{"d_model": 64, "n_kv_head": 2, "positions": "rope", "rope_base": 500000.0, "qk_norm": false, "attn_scale": 0.177, "bias": "all", "tie_embeddings": false, "init_std_o": 0.0, "beta2": 0.98, "decay_shape": "linear", "batch_tokens": [16384, 32768]}
Each number is 500 + 40 x the weight over its row's rms, rounded and kept within 0 to 999. Layers, rows and columns count from 0. Numbers have three digits each. The size before them is the row's rms in percent of the matrix's.

# up: layer 16 MLP up, 256x64, rms 0.233, rows 51-150, columns 0-63
# down: layer 16 MLP down (transposed), 256x64, rms 0.247, rows 51-150, columns 0-63
up51 103:437507520497489491492516461557490556471441533479426456500500462551541533479541478419512459526493511470528560520439565542521486565498503500496503531443457461581513572480457486544557516584533457
down51 104:485554455537460482569410599493470555545517495538514517514425523474438526585531513476505518501523468497510514482554552496475501521496562512481526495518431489514466525526595458495435523496546551
up52 100:509461491499496525440482439494472543524471494489557499485474506586503470500544451417475436553493538510450482475518515518518491470480547469525506452533553479436504558423485494603607511482553506
down52 107:490505505487493514490525461490546448487572542467496484507521530457536549514469485435491455496462507444536476487530482468506493473498556437498557473462461508540492588437422461580459599591522510
up53 098:517498530528536469483461441527584466477462391509488510499453536468492565468555491482489427496429501470516479486504491524510530632506514462542466455552484490438527523451507432506498489464494459
down53 112:541471527480453472416507569547535536544523445515481499497543466573519567510513505486510438507450492484483557480500495534558460510622530506600491518474507566476506513504465441488492539471497554
up54 097:572560550545509432535509451520486526489540570541465513505543530471558472498569496470438433527538520448529459522534469553444516511568534505488561422509470521479446438509559486497541488539507492
down54 114:538579494463493472527444430466490537461499507412535523462486500453545455533425495461425510474497567482493547466521443443523513502538472474571505524469539521489557515488476427434469513449473461
up55 108:486510482467463433524535453522520501559524565482557519473504499456473447520507458459538449475560506539492565459500622470486491505506489515544471512442459517533628561526526509512554518501496526
down55 107:536576440487519513503493495466496458526458535495486527455545543556494485552599503542493518478487484457460534430503511568455518497502531472455408527509545506558499456598469450564476523504522446
up56 103:512506554440441481533561522485547452522456477517450434454529558518524464535466512526457486495449544477503554541581527467504560516565496471512467515463467565507516426570431542474475542549487497
down56 099:501446520538507451549434496519527501508502477482542519526489510525516528544424563523524498457445497483572437533484495474515500569514583542495494540504526509492504595500578447534541504590584518
up57 097:527511531478487451494453527503479484513582466451476533528494386548531483457480528536510467548538431555477493454539541604513538475569542454488494544495548459490498556491436458510522452521480472
down57 103:536541523496487489510493504412492487482582497447472499558550563457468538513504578441537555522494543535472468573470494480414472513494516566492538487522550470463458499463509586478443536502462452
up58 097:528516445525458573488508436480495498462486487508552481482495407432476477544463480528502524529571586570472542530429492496534586556511484530509545518488541519534492541562556500455506485562481513
down58 093:518432529518484491510479476521504466567516447543479450520451498419459545500585465529477481487584499529483559500559568501435540574530510501483547476495530479508511407505427486486547498471535454
up59 086:517559582506478464500446536473506487522492442501455480507462481561594501436548537445468468502538541565529508452483536541498540456484493560463508535512489563515504385544560517489501529522522454
down59 089:503484444531599485479535496484530532467542497532476461472494520504452544538426474484580447531538485481494438497537428504503476481503529470499614520485441538452577437463503507486456494526523437
up60 101:496468473513459463500471494490515537542486511454516422449516448484501449471516489509519426532478580493554453541487451478507489419535426386488536483525470416565465454469524537492531513469517538
down60 101:508550521463506470536538544511500499570544508508485564508488557501516517548428540568524522488544483510506465479435498463476385551556534562463472481473478523491488618478474444527452486514504540
up61 102:461557509473462503442495465460521455523511509544529480574464480451527592484525580496540513498480549446488482530587570513504532533444479479502427509477497517463561488519528586472551484446538533
down61 103:434508500534504494453537464538408530546550510503465609471495413460529522451513491520536472484514499491550461533495447493482528475467490558475562480529488517447444463463527452448563559457519546
up62 100:440513566464481500490452474543547527536475509530471524459438548503478502467394475578476477459491476513470448471453532535587551520576501527476426492423484491511450514526545494523480550530525476
down62 091:515470499494538459485501562501535563492491540537417456447495524511490537461515569482569475564546524554507483584484491507489447531450421518452466526483524597494448458461442452466488514526496527
up63 108:431517515538447482487466525504538592492481579461443473498375516518474488478531521510533503593473524529463462497515505543572477527494480520573492509537495489525469460512499540569448569516504529
down63 106:399488528493503474559489505561526485505490464540535529541608439557507515488539534550450572500479426526511544581550529481478545538556488520504500489557453456534522484450486499456486527527469488
up64 104:441477571521479529489494584501536514418525468549456484507509493567522517500513528505470464446450549486509550478497494536483486452507402447434561458489461554519541490565472560497423496550504512
down64 093:501494484533467440555435419501546440581513538436520530550537493483512563494506493546547471440499504514498535446484486443529506528460550467520487513454552472517444563526460458595519524548477479
up65 104:544494503544465443487501455500507569475475524519429538546567545506430547433449490491435470529470431540477471515548497477507512455466521467545486517494496463518602502554488474486496577519422541
down65 106:560538546505558416477451456552491564553466508509535514475503543428515532509477534498477482434494486516530613485453572439505487485466441529502507497513434463514478512446446540539539494537485536
up66 107:489495542501516551471478521453489467527476519578548463476516442476475471513498532437446478516463469479478507484593521607432451469449489535449549493519553518438532423479500563492474501446479455
down66 105:505464522549482497553553495515519489523536479476485502474454623546545576494541518494566540500514526511526466524420506463545488550484563499578447452521533480571491528446524488461474514578477526
up67 100:463527512520441462494504449493362491479511508462526532388505473549459469479497523540442449483556515429498491519505530527506504548456540484513533532488514406487543541538491481533464457521467552
down67 095:497492570506492565518518457439543538555508479493538561615546512583454532514497533496522503527475457483504523536479432491552453511580508535438495477529508566504504462550447505520450488540500557
up68 090:411462485588452518552508520546400522547534522498470524419573469526447531517479461503534488489490473507604533477486472543477517507496436462495517553492499444490462517469496535472465431505481484
down68 092:494548421448479475442561454482475431530506489433527550477452499508500487574519557445455481541530466554539495524564464537473539524452550489458478474471509576429507448532507492475473528479551545
up69 100:503457571488497535474489546486459500444523538465499553558493489442511538515484520558458448589542529510455468549496516541534510503450465512498529502463469520486506505468604526573535544545402443
down69 097:532432531595499502487533485475509431500433477504505453563483536549544533479456503480429527506569564504495497454472449509515475505494465481478461478474516507616504463526572430490461518545528454
up70 089:493567486428478500403494434568485488527599485469485505537525459507435492525516454512468542503490523416510481488525529460507457604525554471515470463568464486471528490494493485540509478572477481
down70 091:535535479488545489505477444588501530545460514545488554507503519495564487443532519424492473540525539443505448463513430462418487489508467420490498501439432530480428452489489564522484542500521439
up71 102:537559455569530438496443497467503513466544533487529418475459540445511517464535517421512514504548465490435481567532527566494514474520429475456508565476585505499494495477492523514520412503525552
down71 117:547547449464507470576515516513501467537480551534527534517435547547510522481564504457516509546423517502458502463455530584508504462510554410472491532459551494514428462461540482442511438462463539
up72 117:516572539543494531535534417539521540538525482464527484530443503549517529442530471446467482555469559519560513483494507422524495538522526481424497442493486564471536453527513581518535476579481548
down72 111:510517479470468445480431529533451478520504466497453510543567473424462379457559420521557494498494544497510543494513534491435483557450527420502511549481513487510468519546551498543497502483545456
up73 103:551479520519463518473530415554443506480441494447570524530529537542538516472511474472532574458488490446502512521492501471577506642527500438460537519469494489518548476463536465539517502451479529
down73 089:437512457542525552527538503519485525468529565511547471517446481431506468437503576499512517456468514513513487563556493514464427431448482549420536556480412443470468497515509461459497511476470457
up74 107:535514481510440494501530512521551449485504492521427433478532443532546516424550514492515557438561487581493501470526484557457504527492420499556435493482539498505478546578457507545495537430498550
down74 110:539464520545499459474567465486509497482511492525478469517443454544511493523521536517506516512530476501467548423491543558476558472513414591485454567531470473459518574392446533536553525536485505
up75 109:480537497564493434492500481540476530424457533517486548519508431602522421554491451496536493515417531480461483522473548444509474506524475434477523492484473441473538521474458458535429485563508545
down75 114:465510506488542504488511428466448441480524562469510454512509539489546500517490531468504554547530546502503613496503568521434481436479426548502462550511402519513531540446446515510458547463489477
up76 100:512514441508549450508469530559489455447519535484493502469441497562513487509470519439530505579466517455481546466491493582437458506469508533401461539521503462472472465596531537487493525484566563
down76 094:508505529571467528543476534512539431484521491497482466488531564500429552509529580561494550398501549546382444502464531487542487472528509515480553514541490507487516471542484499519560511571500485
up77 094:543536465573506546506491514501480490462390473553487520461555537506488518472570396550563460488484504518437471510456551547546453489500519524484556451490495504483572462502515514510527434447512545
down77 101:611532496488543423591477469484454511468460453459553547518541489511515490462438442482490473459509492541577518512487523495509470418527468576505521516474491467523504464448497474521573478449545480
up78 119:445594520518467519525522501557505531483540470488491513466450542574548503455469538464427505561459563474502489514464529500570545513547480481458517394482497475460537511468550499485518504556427554
down78 113:545440462507506495532471517470539470490468588577489488532617439469474469536487478557571482501498471542502533526521514507453552546472516461508510557490507562546488517578531465569514496467559477
up79 105:515480497519495515511461581492487535472453489526525515544540507515514471554548494533547520459532410536485493459468554569542495539522412458492527422556570533437558575486481548440525503489472506
down79 100:490498539524571467501471542566554492544542482470477479525526478546533488500469506499502506467433424428460406510435483497466478445453456574507475556469529445575461537519498441527489491564516501
up80 088:444478475489527486449520499504376469448543532574495550455517508452396456515506480530528492496505569546497477455466573571525566508458469498516457502500501459470487541510488502451445508499510443
down80 085:499501565513554562503509546440542408475496462513513444546533523471422524455440459514547422473470435455585553482503506514540493542519570522514521488474497479439500464519523462497443490544514487
up81 098:489516543484543413615490475503521491532494512485536544505501427539565500522505573529428456478529530479540434487434522531529525530486585455509471519510485496541487526445588542491490463528486481
down81 086:494578467482560452473488556500501471609567573505500500509514427545489500499512545542458455481496483504524492521510469589569549502546505507516549540460527447496488435469558516502572491497549468
up82 108:504450512505459488506458512472473521518511581474447467527508507491550484540470486496448536531475438482475526456484537534515460429591474480501440524501478500583573485592555492484548542597498536
down82 105:531557471547567560495552466529445471513489511508508581548512434503537553501411508522453446502512547448456467539484504490471424530441465465464569510485517474503460553543507480554534491516432480
up83 090:602508460513462520444504485452452553502546461477470483540560423499518462508453416497485515479537441505502522450512543531571506506508593518463496443511444446464515500518512476486461472471568553
down83 089:441437495521588483538476474495520491469442427482507463469400550540481502498525601461520531510529493459487554520524506430558526460504491529564478439508491447500563483499538480500471472479479569
up84 087:416393492520475528500482381458458502524524533531495459402515493498492423500464527519497469560450530514506521497450457471412488500512558444475488512498487476450506524528514527502556477453503509
down84 123:566570475463536526488397522506430477517462460508474496549486499545463570489503482479506506428567434426483431537561507482540532510539513526541458511478493487525529472511457427516426510483462496
up85 099:611484449508531480564484563492530537457509551539506504422516590501600520485472461510460448469486494425476481488484505529507543517543540427510541514480488514557533498556541439498514522490503472
down85 103:487524476488509429474443449470587497489500501470506432535443441444575499507534527480545455489478519492526503599529553436486531501540481505511557581572571488525503502525519530544566478509511496
up86 104:518503392455512522531535505468498559465550542499538500605483501555482459482513487470457511554457560506486483526548599503515494564457529503447512501507508443548469472454521535521459411478481520
down86 092:493514465523481492461598505525507476523493473534457536476473495421465476549530506424567504544539436466521557529588504473498547516544438516532470441514454554485441502493496525433541476436551492
up87 094:445560491506512432521513541506517463520453494510523525495494595555551547469534434500580468474494568560436487578495496479503525540466444473532512528441448515548485522546510460522519461565485555
down87 102:475503530505561497479496562538508551561498470454436536558524518398475561588498471473510533557473440453475512544521488531542474548482427468511466446464505474519549512484516514478502442580525533
up88 099:451490554508533489405504511459553483497523460497460464484549450454498410472527496555483483482503514455441528476526499478458533561479454429478490500587495436481470552483462527445465464559478428
down88 127:525514536508531502441417513521518414527463462490458518564527448478505456523501507572460534405476485425463510440478515501454565543517530501518516512596447482510491540528524520524497536568542466
up89 102:490535591475533540486422518493462534495438492455433473524538556512457509445512462495389500495488512540495547560469456470507499577571496498460511476448512458579471523534512528521552516493497548
down89 108:452460538582500514480531564515501520502539494491491515499519504540492516522500441542522455549474492483544461527557508505472428500524484473548418355493416485532531499447492464562439504505509457
up90 098:443534523487508490553511412501535424432443461448433475540499437462465504467531521471478463556560482472540569460486531532561506521474529535494524494523529446525508518528599537471540456515518466
down90 091:418501473496564498429592528483462480495490547479490517515481506554525472498544486552504559443503476578543518465465476485562489460515500502488396459549498535523530428446452454489490519575502524
up91 106:598502468581426513522498461460483455570485454586513500496530471499521507511481566476552530446490504540571475458431477502492521554512471513513482484533459482510500534540546573448515509423456522
down91 110:475459494475500505502506555448530470471469517470461408502456502424502523485541495537493565518512518555520553479533528513513533431496550550515525448359520539511476519446533509451473522486528585
up92 117:564471448440501486586503490511496418446539486500497545456516472550508515485555510547477514475509569501516500449442508520523474533493472489441514455549512481450443555523564461586572504503429536
down92 115:502549513458456541558563453516499506478520556540562567548443452531551465529543501506501488524525573492492484474478484471453583488560507570515483483422423489460529470459438505542475544547492504
up93 109:517564455512468510525560479533549495490460488449500518585442459543466457468418425426476461463463572519505475540476560482468476532486514470542505590531564526439490528486531495521548490515502519
down93 104:505503598529522537573531474443514479521494529562499466520485512538392597535524464555486495455478455512542516473492512480506536465465573551506495462495564458528500504480455540506478455587466501
up94 113:539471568503475499523429499552434493494502516534531447480502516530551483588461552493470471432503490522508513417526562500586516536464474508447510442546480505511491543474546413520495572504460451
down94 115:525542513493523532491510467553486598517582527455530511454466521481443489435455448477491545521468453518549483466521487425536444535478483600500517493526417462495482498511504508482574490571456463
up95 100:502573544459549480492506493518464480516500530535443516562475517500567498390489509482505406500482502518495462465594551522445474538560547530524502484469505495434527516516454492535488406495457556
down95 111:454539574563552500456554515448474467478553575480440495464508543491581525559491493478426481517554531503544587555460520485491538504532499577483525495501520519480471484454423526484514520502449530
up96 084:504514580461439540559443515518507523436529547479542494447424456535527500457484540470588512484567499505533523542485549586483541490477524413564523439488523495489535509508483485506522499424513481
down96 085:484497539469479528516518481524519571516524569587474491482478474513484480487561546531432524540459451543506401502520425481514539545517502507532523418485454504564518470464496513494420475486436582
up97 093:543464444458525507447463507500513527518468492468530477494512467485515497504469530511512489515525486521432430444505534564480432599461542470507508506612464518483557465415519514416540441508445485
down97 098:561535512505535518470511492491562466510460538480515531519475445469500459472476509523490543404542504468474495469543488469497545392472449538393554501512551505465481503549422511542424501447518469
up98 110:529455469481453444522468513505501477485483540565445507463539480461484468562506408456452546490536469476496470532483423512485507475546450537471441563437539520485389510469535462530499465532435479
down98 100:507499491512509542474565546508485525486503473431489469505560534455539541494482518528524469527478467513546464454540537515574456471489509436544503438493497453526598519477541492478470587408600521
up99 082:477474550529482446448492480453510553486447542457491472516514501582479476430547486541501503553521464482445526440526487489492526524448570505561447506583464444429467456474427525555505481546540490
down99 085:522493571451552520553466469537490489463482457554488475520547512550454487542476544526457557515511525422453486583496514544450477470480436516544576497433467547482547525500537504497527552579534455
up100 097:489537491508446473498447469560520436537506537485451498489500487451519537594487463419486548527558529559506489538453492507455555559503540521552509469498483460482428449458444459557544472473561549
down100 109:537519487511553450428474424523489578501466554532498460527523440546495479543478460504520512490523463501503473520458511484514446580480450519450513368581484513544507538526475495453499476503550554
up101 093:439482525497529473466522528549458436474493521574578469547525527534486485497547438515472469443454442524530560465509439509494528474517557437461487501580532539527444459503522466460522448556568494
down101 091:484505439491487510478515521510505537482488424424438584568468491468435453472455455515523552513568503526477467515454571540515491525474505509480548466459521458415566566513498517502488575452485528
up102 116:482456499484494468451455422523488480555503529516486567471454475520476473502528531444449459482548526519571587516601467523468539584491462525513462503507488571434440476466503503540524486461526553
down102 106:468469526480453556473441424469446511551400481530483407456550529472500562509500522530514526459541511425488501520494451524559503472444535510505593519484522517504492488452561464528438490498503533
up103 101:517471485613471491517523497538569493468572595496433481563532521443552513492463450490533573481540450502489495488483490499542478488545499472537499517579511454536489457474593529475490451470512515
down103 093:482419573496442439556430561486451534539446426478553516513422453526479517457544509484486494524554498528511508507479504521511505515501502462489568503532495514502534504582511525509544574507555585
up104 098:572571533486501487431566479471525491511547452436511517478566510467531534532426515519489546474486507534460499517567515513487511534446461437499496459450422530535464476567487517575523542521470575
down104 096:520513495484480496513469418545466507563518485504479525453517516569522509484498459516462451505451491548509495491495397471467535393525493555481417537519504527601530536456467464484509498406526497
up105 096:454504512524465441489511494460481517485513519571475507576541518478474469565519491491466612547513515490527540424510484475461496477522503497504435481511395482541517570508531445553546509475420440
down105 100:525430411454525494514466485440480495467493432501484470529460515534500501517521486421515429461461541529494558511558467525465518528460495389476487458486482512458501501521566532507476563509554406
up106 089:429380525435516412465492523489482482540503575470511526493506485519500462452568505459557511506541484565494557522561530516519488520448458503541515489529450576530443515547535496517490531528543533
down106 087:549511534602548564544561453466468466433486448515494444525440493523482576542442523544453478458443496454514532497442508536461475485560477432434528501481482475456532509492460505532523481519534503
up107 101:483514541557475515475464578472471488549479468524514485549504494554456536482469516495534512537472484560503444476533497537509537463420515521577457569477585435489547467464496519605523511529556550
down107 109:528458523491528523471476471479560453397493561496520498408539476437477457475495510491516457477494499501431476564503561486496415410507438462513491515490468549513522497479454487565484463456568506
up108 097:534522423561453528514489591514490498422493513531518527534525479530584505457577491444480494557549589507443575553450497541520500514526447480562492487442456476512508511495498522503495534531469543
down108 102:499456468482501550503428529548444485483524530455536522475429512539468514511517508459503522541465443453430523532434504495510473567546549513554394479545561454511543499494492418426538492494485522
up109 100:478576492541486440533529565491515480528514457561440463412524511530474495469538569477506437531421455482433483502435528521470501502503566566514440556482518525476482524537522532496495491577474545
down109 110:459472563504494477484489544469449521479494541545576442528502475493510550461456441514477555422453597566469418529523513482475501500479489457453512447449466460568476541475498445518470510474483450
up110 103:563480500508492574490499467541472541422396480455512509441515511482550472532522481394488520484504456500488509493505417560521549553520535511454497495499514481497458540496563427463447527506429477
down110 102:504496466559529560513623501583443507516509482465438506448540404453454493558516494565467489507503520547444532472467520492455509494526467483556493487507450464549509512513484488498502546409521523
up111 095:445482468523559435535539583518524536481443495532489481454479513560485529537553447518517434517541503458509447488569517490479605460557509433481499551514438557532476505524557487504483491474530553
down111 093:539462468419437537515476491557462536537501492483545494520441514530546511435561543486497561468455506526455537536473517439522459538566495544521528571560535477456472475532523519466576426490465530
up112 103:463447519594476536492438537571543469509417467478484510551461530575494466524485524501478527445443497540475515517393486537496486533482442531505467515495474456510602483500555536534545512502515480
down112 110:531515382486496520458482507555523473523537522484497466478484469468438497493501460514589462497510540482548530534479486402477496471522611538537519491537531492509440504466528472439415539450500476
up113 095:432526525545469496501558588480510501491533520504496565477438435452455493483472431550538474505539498546418481447534504569496568508527506454492490474460531513500454548502483507461510395495444461
down113 097:504468522544496539555430430489457494486527451482531585446462538485485488569395494535519539477542557497514573475481504478419498559547558458543466438468510473507511492487546468493516513475464469
up114 097:503485481530484443477538455492544509509553526440532524520570481498494500437548460527551512438558506522453518442483579489482481451438472438437445531498456548462534465519506496499588536435555528
down114 091:517512478475536522502490510488467506495504405529418414502473482492491594530492533442458480514488499435503454491573397506448477512545509482456488495491544474481416402491547503475502507537467491
up115 106:489489488462488478510507425453515508511526510480483476511457513471394507508515490495494429521555574497523480440448500526595548477544527501538572522476451421464513501534524568559428551475543519
down115 097:551552498566473574400506551445503488487485510518416518479556447544503457489433492544452467498504525541511461492493494502516470506524513549509439477493566474477396506469497470553486537511419512
up116 106:494593500505477527515456424534527531454422461524514491533506452529465512479510471529510452486422460571460613473489592438523468520548463464441504471465531518457494499480470474491495482494536521
down116 109:496493526511522510549465477485437492521475447545570574599450490495546535482479534463534473578507569447514466537498456496485503501490395490475522584459486499560487524465498511444499531573521490
up117 103:450481483437451470499548472491547462439485472509483419568524533514449446445547515499483461501416485522457468506514481459540505448436462435468446527526530549549468456448540511477433501528456470
down117 099:495467530473502470414494485477553549569524512503432490554497534540518457512460458514473525430547511505540441495518480446435490540459512554463471428450454466475567466447539552531572504452479508
up118 096:500578450505477541476513536499503586442467467469444496517464485501540508514602498475511464519460509537446482450519536514460557509491532515531456562529445517412431566513466518497518559520437460
down118 101:558581502522472473523472470400507469474475479450524454474508573496486587567489463575519447477526455523460490534509510505476472466497539436494555474527476513550472437483495549503439523475542568
up119 091:538443588434445544425541533452477502488540490471479520470510531522497476465466514451507452481491452523530563458455499582492546522482503494522440477560392505517486542492548513477483426531506545
down119 092:497513537410513517509524441508478518469498489468526537563569454511423525490466479572470541494600479494459462552450461477540543465521537537546498475595564486471473505536528512451458474481550508
up120 108:497431471531535510508483375526561465505445524519509441520503523509469498509505527614475547545458515544467510416425509558510449522497437505470479531491508512505584503517543524485505454530484510
down120 095:521632509490509493485452561511461519477469518489525555451517477540492499464578499419498464393531464489523546540543456490490552485487500484518471500505448472463446478481513553502427554479528449
up121 095:448488454547543514459506464591496564542438519557482529468450508462566501547480490519556520521596456497496510470485483537516541493539529520433516509505489554439507482596504520539508474590503491
down121 097:455540567475542531495513502509516498518515501457451537508445517460539511530413524524458549492479538491509426440455411516479566544565487570502489432477421485507537467423504521466463509488540536
up122 102:424476504558488486522459528509550461560379546490505465509508513473509478421484454525532520520562535481519510507458515454501499482570587525514454495506552480549425548529474471563554485547485499
down122 102:490535461552496490533545406436470520478523504577465518465460599494505525501490456538548553531504454457454518483555521496475515447457455614546521506529518514476460535503522471519446444474469479
up123 098:531537464539502433466513576441492517548499489489457494472510530562488494468500520550565378541542504473487516494495501525576504456486463459473497535550510485497567500557470587489475444566550476
down123 099:543531466515478490441553495509408502508531550465524463456518484516453430542510458508536519504453499483489423543504554461531494513455482487516485539482574517566579435419549449486438467453480481
up124 099:537596505505455464493510554550554536458467493476492509523540494453508444487484453566456551496471585442459513430508578510502459563513501523560526511591458522492503516535479481542528436470476510
down124 110:496483499482578534476493501556441527494534417525548463486505544500568544521590449541501446480450531528464452485459515514468529500516538518491546513479421550506454444534506419503520579461550493
up125 094:583525523536451572449453504458438539559499452488408468535536558524500480450498429529499488445485496544516485509530488469504459513485607484522457465523501516539500490419522515479540473521432493
down125 106:421558459516547514565490590453522506478475416566531510545480492516543511604508454502487509539525506520503451424435477486548527499572480565485542494488465449531494516458480498469491500534460504
up126 098:512510517557554512502453534497509518558547480504497480452506506488420550495569484480561484523486510474469516467512363518498507491481501445560531501557447495554532509452565527483398446505474459
down126 088:506506502487557517494571399461434420480479516511545557512464461549567459450483520482482532508449525496431485473507511507556411468452524539430486473520505513505438527512459472548487568506540491
up127 093:544476525483488469431481490467522492508457566496449422459548452534535521502508491491534523495486524589507536452488533516488520504504445575504466430433619497498495591477532525537546503458528510
down127 094:469446435507480504544559436546473514468499501596525531530546474502523486517546542463465546472513487564546512528516494539447494531481498507448508570614496544457531525497551553539505493579503448
up128 110:545504469609514510550532500534489530534443482601504464507501538464457526440551533497546495548500500571574521531579518483476551547464477475516498469511517500505547493446477556455479416517485470
down128 101:523498530422539538513500515536542480495489552468517501477499525543548471550489507540489483537555545556523427443379464583484487513443545487536442522513506470524492517560475468513468565564448529
up129 085:534517445595428473441549510502547490579588442446426512504515560475510474469480477503461510524471522556460504523517505509477513483501502452450479462521535553533511478424538498535471459467462428
down129 101:438545427505474592494505552494494556548541558520479520473538449504486513509528555483467501432454505472438436539576510456491511500420460480482525448536556539482494462538539481525573486457479497
up130 110:508541486529482589504447484541486431547489512373539515580491472533570504503447500474550510504486472562510528475523522529466492521469580491475506484485509494553503562481527525505538543503585568
down130 110:527515501485438495560448494478514520526462451505429423495470529521524552497540481484443492487518592456493517538547509580569495448496508478465489409551474491544507513473479467497604550461506462
up131 098:487525573520482567407500464528480444513463500430511538435430526588562461496499478462518500554480451504485516452532521546529539582417519516535468519498520478527444539472486522538497458495468486
down131 096:504462457547503520566515567477499527503520549513441575500554449473469484496489513547475486497448396453470539473575451507504484442575491516485478509468498418461515467462509513569464511429534535
up132 101:491567514476515459455457503565555523477502462492533544520599492439478512515467478467531503494519643527422493535502454458514468581536502517506444496507525503466499523508472424509488493505506574
down132 096:523455517494471422541453470554503529588481456467498510530516462537492474476509513537567450433530496459504513481529492621504493507485517448602520475484523597480483491458475490515483513552561522
up133 100:582436515533514536519504441508463473471489546499519461484492464540537526429490506403520425427508531471507501475497495499512556467447550507517473460560469519448488481544530606451548434483510500
down133 102:506491599468564522441502521434535509480533504528512547547455473458456521542514502547448612504548463471527480510529507527508452469552513579497523423490461540473462496493410481529456510498527487
up134 095:491476571483504483538524402541501456468507521499456510569517504437485532501482481560499417444448452531447526453460459518520545477520512421509497437430451455578480484508540532467514482448526508
down134 084:465448484524548458514503562397537482557398478578521476499556497491500466503482504522529509514553537452539529502451487542501541481508453600498542528499546505464505460495497529558455529527453434
up135 111:515536507449444422540463531514503521496605569512522444521521482504474491515424492475430497534457590548546535555503565494520513475525567548509538441487450447533523522545504533465536507499486515
down135 107:508502453531494574565479459525554459481408489529517488496489511558440526435441476490503598526524492522507499524487567513512509459456462456546535477535479596475487462494504600458496503520508547
up136 100:495509532531493522472470526442491539499428487570429371511554562553536507485501439512549531475492509544551511475511580517458507525488494532530545491446480462503544504523502404495524526451507453
down136 105:512504494558460496493462482529508461494483504565456454541517520521428440535453474523553532562559465428511487564524443499533453533519488459487506453434479457424376497527501494473504530512551496
up137 107:463536481546469462503483401497474515513471545503495488570436476490511494533539525570487580557452543508549465519536550493484527517515483490509502584455467563538407437528525528538476501531430476
down137 102:455513484445576495456522499496547540512486482433517504469512527521471503511533505495470461617560533495495500601495525517494464485481500450478472505504489611502384533516516541482503515513524418
up138 111:464452504501499530521480521502474531466523513445539439436476540514586504519560484530480463508473511486433500498550488548482505476498622500455449525563442571555590453493506529508469474559484513
down138 105:439450506519603537521515490506442490522524445450552529472476487554500464446502536505509494565508441555552456452501440452437496440484533500494423482584493523515483518472502550539501579485491517
up139 105:475456463557530482545504497441493484546484480524516460469484428425490425497496543493534503448515503419432543482496504514490508482419457449549461466509426497509499489530500547527455431482389485
down139 110:469448569575612506466469449434516490592530476505454519563539513446508460548482507532519505516501509467503533501563513515496486518566506480506426479449521421490444525454479493504475502502497428
up140 098:497518453580485516549558601533442451473540515489496481532496481455519492487513442507493468454476548558506546481513454525531448559573495485481457475450473501509441560530487569473514551580451521
down140 082:506472593414488468474572404527528509517456523507492504469470513513434490500511570528530498471525510488517496539451472461487428468401477505484477532496526501476515428443506401479503485502520562
up141 099:507524480582453516544469486533488496479452553439498464498485482485505510524562476461426554448503461493490536449419561481468520558530581584524448471515473421493470492493508544582525518509470495
down141 105:557496463457588525434560586525500503472545467504498510522474545526528514481445456528463517497549464543488438447506525470570484497559509466532491455503540514586479515486465427500540547440553533
up142 087:462453480560432484528476460560537537482523493541409499578486539448492603462485574526451527457519483515499468502483575492518488528537449504523465545544527475480508529540540484571482570489481506
down142 087:531561512460547418486458543459538512469472468458546616512526509457395469489535507467498511563456503493507537474542510472528559455585494466491483497464484553513523477513452502489493549427476522
up143 096:469481515463506505498528456530504497556472576492555411484484525514535485485535471389487439472504521530516541451530546572515461481505528545530458564568513520421498568486548465528436477476516465
down143 096:484517584487519508495478485500495572573575496438437546534484453485489519574364496527486492486523479443484486519494484442446515442500482518500461491503537464456545465475419479483521492538552490
up144 092:497406503446489418536487547495549477583457434418494491521436495507502505500496537536502491502457520540540516501497494554515499503492504412479537498486521522454524481493454564540444395518438526
down144 088:484451456580511503442506422472518524446553551584558474514517510551527527555505568460578601505542473548437506543479460475537503521498502488502439475458475481486516531525459507491516521446489481
up145 105:521458515480433447512470475506484475473520498513540461585490534378540531484473512513476554491459511454536527502535479461441559527508541557500486451630502495449555504467529508493536535511518454
down145 094:500513532506509530438480569407495475457488492511480557504495525552574396501581484515505544519483508517466556480540442529512507474546566426508466509396477482528458506468481516454487481471478544
up146 095:440550472473454489512530507423471476481567575491479435497503548426558607525546496464588463477531556451468514464526473508512459525449533472521531450498490518482522573548512482522499513535510506
down146 090:476495464537527486459557532571468455494517546501551546458497472495488505446473501536469514499587503433488391554480494513545501431584456513550525494483503541560535473429485555541488516503444525
up147 089:497507540553498416529560501473458429468534552522434511500502442549506587460487553435503495512473517545445501459599469507495492506466409467481477514490437547485543505502524496536474452524503452
down147 090:511537456558464482527485537528491434450515505493566474507537398421497496546475449612530550500533448421458516484480524525538494501512484496501515463530519514468498460528458532566548489432453524
up148 100:424520498421499535494541561587496476514502551513547512518469463542498491474494484533536530567490486497515521564562540560481583466521505469465532498495485581542586464543548555502511473438510466
down148 104:447501511442534541512544526500521468458439494510466520455534478493476467576515533463555513532507484604568588498547540520538525483558524505465539472511479464531530435523488558504505518453590560
up149 089:543485593491528433519479498441510559550514503506514479590558570404489511542514488528496531563489451502418530568484549504482522511502535454491470487536518441464499423472457498522534515461501517
down149 086:491444443506441565494537582550577477492562441498488527460435439530574496438505524501476507463491501562553465464431501477558477500500528507502488499435543455539539493519495488467450523522517432
up150 098:503474439521503474468473474522517517433500555502498519479524442476561527503506531467483493429484553474552512494568587461518495528519460497474503512586559466529505505497536486551624581465443524
down150 091:500558467483487509526483518467437479555484425481543595483520514497436557488510538555587571494465566531537535435488479499471486482469573509512464448550429467492503483487522563481489524472507443